From a checkpoint of a small transformer trained on Wikipedia: 13 layers, 12.9M parameters.
Each number is 128 + 24 x the weight over its row's rms, rounded and kept within 0 to 255. Layers, rows and columns count from 0. Numbers have three digits each. The size before them is the row's rms in percent of the matrix's.

# layer 8 attention query, 192x192, rms 0.119, rows 18-34,82-98,146-162, columns 96-191
119:128121182149140102159068128098084123178126088169120178129117146116138126109153134144104156126146168092110135107125119088109144128149132161119120132112153141163161152136166136111144125096148152130139126185133160095118158095086138100178084113130178117118123156119174104133109126139166167149
125:078164119127122169117123167158125135174143121137111134101121139126111118109110128139192109140123128093158168155129092127114137115106107142165127123141116127109151133113106102153158114108096175122122125139149100137142158186152108150160126107109119142096135115115146103146159085058162156114
122:139110190117150158110170114141157121112173127130116138113144122132117108148111142157107147156114133140154112145100130120128157100131153096147113145147104095156084132119121163145112088137133121128143105131168144174129101137090138132166152132147156120175126132114121156086137125129118164088
116:111084151121114117139129124078134171109100085098079141179137158135094136172134123134128125130205127122107101121102113123117131152112114158133123146126153132112145117131150103091155136123127151111077114098148142141134153131159128174164112099124110080150129146113156126133152133126103110124
121:143121132112165163108136127114145139140164126143155173096121139134106135122122152113113145099104148120119175137138129133149177167119133106135135140169161128154115097150149157054130149136093113134131157116110129127165109124135092108115169159091121137128152115142132136185143114082071143121
123:116191112120079139104160164082117133149104162182124128118106117128152128090148156158111123149133153111121142118160071105163106085155118143084118127094144125134137121071137123122079156136139074084148138152141108144109124113141109127175159120126138104118134118137139163172141131099098156126
123:144103170132130133153105115096110116100132174092120086124125162126165160140173125130123099108119123148090112139105145172124166138139147134098103115095121117118127185126145126108161143148105148112144163120132073116112148143146146103169125140124117094134156134119122150122139150084096093046
125:132142128087159179133110113145170127151109146148130085123101118121126130117109139156095141115139143146083156155139123136150142124152158156096145143131118127108158153119099112116172075110119157121151125161124133143111172191089111127083138150145150107116142132144095128125147118149165124107
126:127058129123100123119155136116139098170145141156129135164172116101125105144141098091149110124079152111141147131181134121124132174126126156120102100118128105147106181119101160132110157167154150140093141134132102145113136151100107119174174062125139149120132126140131158133165126164126147123
117:090128168079126110132098150080111130092144136107108132122118176106149075104158127153112163176110132138095119127168123119122113165117096131143143096107115112137122126162134117153185128129095125106127176138067152098131138114137139161117130104105139131126096177143148129140135120162131109074
117:109117132145130124112119189092107107098104144107112128148146101124104081155111154134159112081167149139155135101164118138118107105096097110165107117117157101117112079105134101041124144116122116113109147114127160127098150126106154153150110145097134108099153102116179145123129159109151137138
125:104096181130129133152150109154140150181149141149146139152158093167149105091159143150184112144121070138124142144132124077150150146139144130094103133108151136165100121131098153128154135139133128082113135095138191085151173148141117144102117135173121139154114112147179146187173097150137134144
121:157077099130147137134079128147085092123179095056116162178165125147178143144114148128127121116117095104123141138123115098148142127145092120100086093127097158147137124116132112148073126160081098143125122135145146132124143173136108131119161103110105135208125084137139079116133100126109098110
119:069081107162130154143114162124125124185125100155126115129101081120115123150177137159113120145124143098105073168107097143179149132121137098141104081110112149134118085108143136085120116102145103167130114088138116120193112101143157125138143096155126146153140153140117127128137141138145125097
073:110181114115130094096124105154121101114135129086121100134133146111144133130119084129086102136155133148144118148158108137172155172146079122138134172146096102114080159110176126111090178113120081111162102103150174103098159116113104127093157100114185083139124130144101144145156133081164150122
085:119118154161117108123142126125158133124157154068131115112126163104100114138158081111119161175125142118156109113118134117152112130159118099176088143129126146122147139146107130119142164095122094089151173110115129133129146138147151186105168103142150126118098147137096141109099097100165192124
076:143198114164128110139138143183130161105094139159138154139132114130073143124099098135117119133139090094132125141140147120123159137123103143152115120122159124126097161168115156123141114122111104143171122167110179141164099141151127136142131123131149106148152145101130157100183138113156134102
075:155110155095151155133033146125148085155159108161110173127164161159103131138119160159092109123154145105099116164139123161146105109114163125134119110121167096123131112124112102171132112113114148131140137135095133102144107136123126086101137160149160113157107142150137122158156106118114112113
076:135195085146112107107116121133111124099142122110150132154094128091115113088130099159161102163147109113140122139073100108105127135105120154107103150139112110135128114138130088157159133118102137141107106155159122120171157132088150140188091115147133177115154096106166128154133107088135098120
064:176141148109120125123160121115156103158136096148133146138120096108095128123153135150151135153088129120152099154105123126090094117123122099122092150089154136090089167143102149091109116113115130151130102130123132173169091096116130144188108178126136168126103140110154168132153092132128106109
059:109113103127139102137121104137111144109101101125105159141112141112143104139144183162138129118169098134114075160116102105135156171115125137109126124117150181130137143111190118137091143159144129125120153101146106133128137143120125165174122112103120095108147152116108101155150132142120126146
067:154146157122164129139136108118134083112124133139153147162157149143126114091167133080123181135138144093102163152108145139137160146151140134150135127126111089185158120173126101098110142137125134123155131103121162130139130139116095129099142154176094099145128099172080110180132095112164162131
060:116143126105112099098169122075122103135134152124126099133150141117140156140155127169130142141139134066068138113136107101116095131130128140114066124130126117162157151083122112133081132122154080123077167149119123128132114125133132145131138108121143088153091114140120152119171143143117115124
058:084128185124136135101119107161142137113133169134106133084149113121190108181101166162107104143117116180159101137144109111143147149110125116126136108094093105120127150128123173120151159127106120075121151097106124119142152143151162116130114112116153090146154162142065158145132148115123137099
074:191114173106159176134098150125107166140144113152161093145094119147104128091125132109105138087146121144106146137104145151130157120148105149140175091139142126106098123143074119126155095121155165117133100157140155125121155169102140153122139143164107093118127131124148103164169087136158116094
072:158126105093122145104118102133148097169147127157134117124148143103102144182088146158094098109114136093159144135185108171141112137110154164171139077112149158101113146119101111138126163136140135121096119126122120147131140144105139131122180099111120100140093102168119150088146115122126165130
073:155133124116125162113075099111132134119136086142123111140126134144141163101125156146104145124115128139136148158111094166130135118147090105153109101150170114097130108129167107183136131127143128123151154136142142116100128150140146152085129141156112093141126149152156122126102149155173136109
067:134107147145117127120164122097120152109114112110109132099100115140134135156100114115120097125141149142113124120150092107142158138085118128143135171115134096125139090103137100068124135128123139154106137127126126087089138094128183144150084165100160131107167138126115135095113110123117135123
061:104081115143112150149104118171123109137109130114075095089103132139133096169117170112187125129102101117121173177148124123137124138132135112084137123087098191123112111121115167157108108144165132120129125096127120075103113127149145138087139125106092130149146113135090139150169105175151074142
068:179102121139160155121118124141111121115154098076148114159140138147111134141140165110140156080123102116132171174107154112124161099144118126072107108130137167155125110092136098150067136167127143122147123121122155114106105143149131111073120117105110084180115097106111114112096076117129088134
066:106126160198136132151126171153125149148147115136134115128122080131118131130143094107137114123117126122146154098120088102136149116128160132106120106131121153172089130124202087111152128132122117139105089106128134164160131108131114146109136104167126132102151135125119150110133166128146137143
089:147161107150129109116134108128154116152132108088094107115105105143088155132066126122116106081097123099174165156148151135131127136132126103114105134111153094133115094149104145129108129139139109096175136162107138117121127124148144110125116105170161164115119086148129134128184133121180124117
086:155162142152086091133135103134146116147177158106116128116135137139105157092121140142155120113145115124135137144110142099147151088114146091124119127105096147144128112160135126164105122150138123117119141171129147132115113159159120102084095116130173137154106121131139106136160114125135120186
089:191110135130125133109092135130125103143144180091105123138132158139125165043149142117102175127152124104145155103098146108181109159123158104097111134127109139116130143159130091137156096138135109145114134151123193132125110170117107104125129146146153120106139158127159112123125145100142153156
134:132130149130162095144074119085105131183122121181091146147124188137126130121101172128114155124137171124133123122142137095129131116106125156164162130149155125136147112122142118142119081098114158136131124169092157117134162100134179123116094118131170104140122136141172105129117149112169128143
144:096153141127132170112126168157097131157114098160114151114122134139146123107133116127177105126120125128129170149101098118132145118111129157150133109119123110121145127114113109144145117101117185122108116149176112134131141177141121147171124109103119184105114115120154109156157089089159146103
150:129094186115130150111173111138162118110172118135102146119143119114104107150106146178118149148126128140134115155118160124128136100141142100139130124167133105129098124093121150148116082137124107114142110118177136183120109135087138146161157121126150114151129109136127150089144150117118160103
146:119100140134119145131120099111141173114120099090081135155149164093115149177134114138155150126200115122085110134132119127118119156091105157131122146112146140092156116111145099104127138137128134115092140089145153145120150109152133163143076082107125064129120140133154141123129121103095118117
144:144127117128123133091117123120148140112162140139158167087112144135118114100114139118113179109096154147096175128129136117150158141123145120152131144163147131142121100163155129060120134146099108134133140134086136132169117112151108088108168165088131114128167114137131158190144101082099135100
150:130151129115099128119161154087116120154117166176112131137109116134159150079135129167109095146154127100133139112165072088147115093158121162092119107096144098152136148069138141127092136126135086094147136153155102157119130114125130109168144128111148116119126105135156151164116122087100150128
154:126112180099108115132116126114123118099128170096127086119113172115147152118154139119134119133141121152094134146099126171122132121144154128150129117131104115091120151114145098135143138138091149099139164143132080118116157163186191115162115145109107093130163142117131170114140143071114084081
148:165133142083148178134124133146131125153097127167159096136092118119113121133119136151082135115127121157094122163139125137153161142150178142098148131103145123115144140099109125111179097107138169139154109170121144132111153175105104145100132137155174116140132131117111127127156113157165118114
149:125063118104094119096164142115151132142107146147134136182151116092128107128126100103148121144086128113137112143172138110146132156102118126178110106138118103149102169113114139141099143167121156136083122146101079140127137154092109124173170078125134120132123128158120136133138149159139130146
150:113138173093140125133095141091104165109106106108117149117121185126133076109170112142129148144095134116105110136190114131114130154119108132090105088121128078161135164164126119152196134131150138122147160129101149119134091120112130139106115102110113136113120161134120121147122126172127119056
153:110107141150124120113126158082120136097126136122115123150149119115102091159086153106169097084146180141148124122164120129112125096118093111139098134105152086139150084126112083023120144120147125106132124127124164132097122129096137144141084143111133115104145091148174133108119144119157128148
161:120111202137113122144133087145129141172110136122123103139152102161121095106130151135196103158130086132131141159117151090139133115133131147101120144111126111164119119121095129148150116157142097089110130115138163100131165130152109151085125141170098141126119112137175141171176074131158145154
148:168101125145140132143085132150075107107167064062124157169169124135168156143134130128140106134136124102125153126118117117158148119133073127098091101132115140182134157122155114148079137154093101129123140129147142134140119147126103113116149122129099132206149071120148109098117062137116106096
148:104092090151136148124123191109121125132115138125123111115093088163125112118166147151105133155126150121090099130111073128157151101103153102144126087135106120140130064122156127115136110086147088169143126106109116120180116113165174143109154102164119155141135166145090122110151171124160108116
034:102129158117100117121180120107147130103112146086098079137127117168141133118084132135116116123150123133120123120147080140130176099161112144108142123160164096133122147097119131141139138146077135128178109139101148159137119123142074109121154180139103133153146130131137105139112103156137126105
038:133134124104135123167093152133133114077138121120126109109129101095101112119148122105132137163137108164155121139149119091091161181135127160117136159120144123159140107103138078153117115137126138079066128126145112162147129182117120160156132152117108127152159119121128112130091116109157094134
039:151121084122122144096127098121128104158074130178066146129161107154140158150103146118082133124109122119121150163133129159159141137136142136114104106134084137132113108155106116122169145173060137138138114109121114136120076097117116110113121140102136136134179134140170126108113183124136117175
# layer 8 attention key, 64x192, rms 0.123, rows 18-34, columns 96-191
114:131111122149154154109106119093127152165129168128140141151155137104146165155164153133115080128123130126116164134117111111144130151170137120138115099131164159204151122155139136150154131124118139140136092177130153101146115144126129107178121142126146116122098109160149109106116113151097150102
125:102075109108086120160133110124088108141125104119098109122082174137161135123124139153131119125104151145142117125112114144106133139106123129171126116121134141186154185092107126144118121137096178120125121167109086140085153113155094157089120132124142127097121131133139166146117137093153179135
125:129165182127134139096116091109214090074117078108102138187139090114117125115140158116121110137093145141132154140126124138142096172107156167180097127120120160120101134092155138106093125149128134097153122124156126139130139112125153141098161135162117133140082104149128149127198156118147158121
123:119145147112109085145110110094076097126098110077101142151127108126140116107104152131123135133147146079133095131120124127125125135110128121087132140131173108098093105156147130115133136146095138132151111104133157163122143115139122137200148129121126136106103146131124140104119110152118157150
123:179143129165095125126143136115111109096171142156120114152138112092109121125152148120136114148106160138168128182113159137110167186153143142110127130170150133124179144174142114128182132164135112140136158093106116154109105147125110162122117163122111146163134156106123134191106105167085153129
131:150163130097082110121137169122103152110175125135112104153125171143140162175139160180109081148103145152130123108139129114112106108104122162112082129129110134112110128075111157160130155135169136099100106082117151092132097126177135109152121178105106060124132134118100141197121133143127122127
132:116168133114109143094139111104086109127135148115092084130129078083119076174157146151163102137108091153137131139112151099142136116121133150152099158106134127125117109171123128102129125122134148167143143127113096111128111167151129117089106125116146087104150122117134112100159116115113103119
125:134143119137150142163146095117137142123118126121100150143139114117108123150141143146084149112142083135122140110132121133126146170132151103088104163122128148046132153166117125145131150150130111124155156183095117146078115145112088120080104125156143121096104136168132159120130122148138119119
129:115094153109093116160120150107145108129131149153110105164138121161096130167122120083120129140123141118108113099116147131149153094102089130167150122126142094158106126203094082118120142142129160139092155159123088133125157104133141132109135112136108139187103134131111196132119161094115135135
127:087105141130146120102122164129112107149159083108124123110092138125137103123121074103140119143111128098116117165145104149123120121117100113057122098167134151125132102163160107087116123135130144080090165150058126094102127112109128154118116146116107151122148150151117111129105104136133130125
130:145100083157183123107120138101090102100092136097152123127136090132127127095132067139186110127127144141145164125142148137137129122104117080168119145127144134171152164099130110157129129148132128146101196123125108128159162120111150139096105176135163085124107141115113096098123146160148153101
134:111118150123163134151149101153077154143180098128153119133131117139120121107116094172125136164095073114099145117138126129107126124123157138075120144149126098226103137117116120114117137138123120123135167151138158138148140122160143147121130159145125132116149150117102178130148138126153108119
128:151149131157104120144078111155080086131084098150126127108135116162125146128157155111133121121114157142149150119133122125168148137116117132120099162111101149217104122109111129123116107141142126133116121137109150149158144145105158096108073100107133151113143103132105092185121121119131094108
126:101138088157133161165119113141111128144137085118106138147121086117140113168129141137107140118085121081153124143112149136162137124152158085152126145124174134117077150091112115129155127090174130110116080104138111115143130168127139104119075143141116124117134164106154135157115120112117146122
045:149118099141143137156140159186099110136086136092134117116107126092092140135171152114134139167111119120142115129079163152117138116086164125118150121144098158175134128146110142091162124129146107180085119094154105180102102135136158137164141123134110107095143124156110146135145122130121117168
050:131140166124119171166113121142094129143091104143144152119129087157188132137088159137098125120162139128132166194137130129094066068123121146137136120137071105089157114130142126131117122102124140152130106129094128128124118080127126115124132174129083118131094157106105134128139162151084131120
055:118100132123113116154150106129145141127180100139113133118168131099171122137116106148116126129129149088115088106162109096151133142174102091120128132138180104104110132136126132181153151131110087081121154143116144132157151143139128144090106118128122139142118117160150152135116097112131095105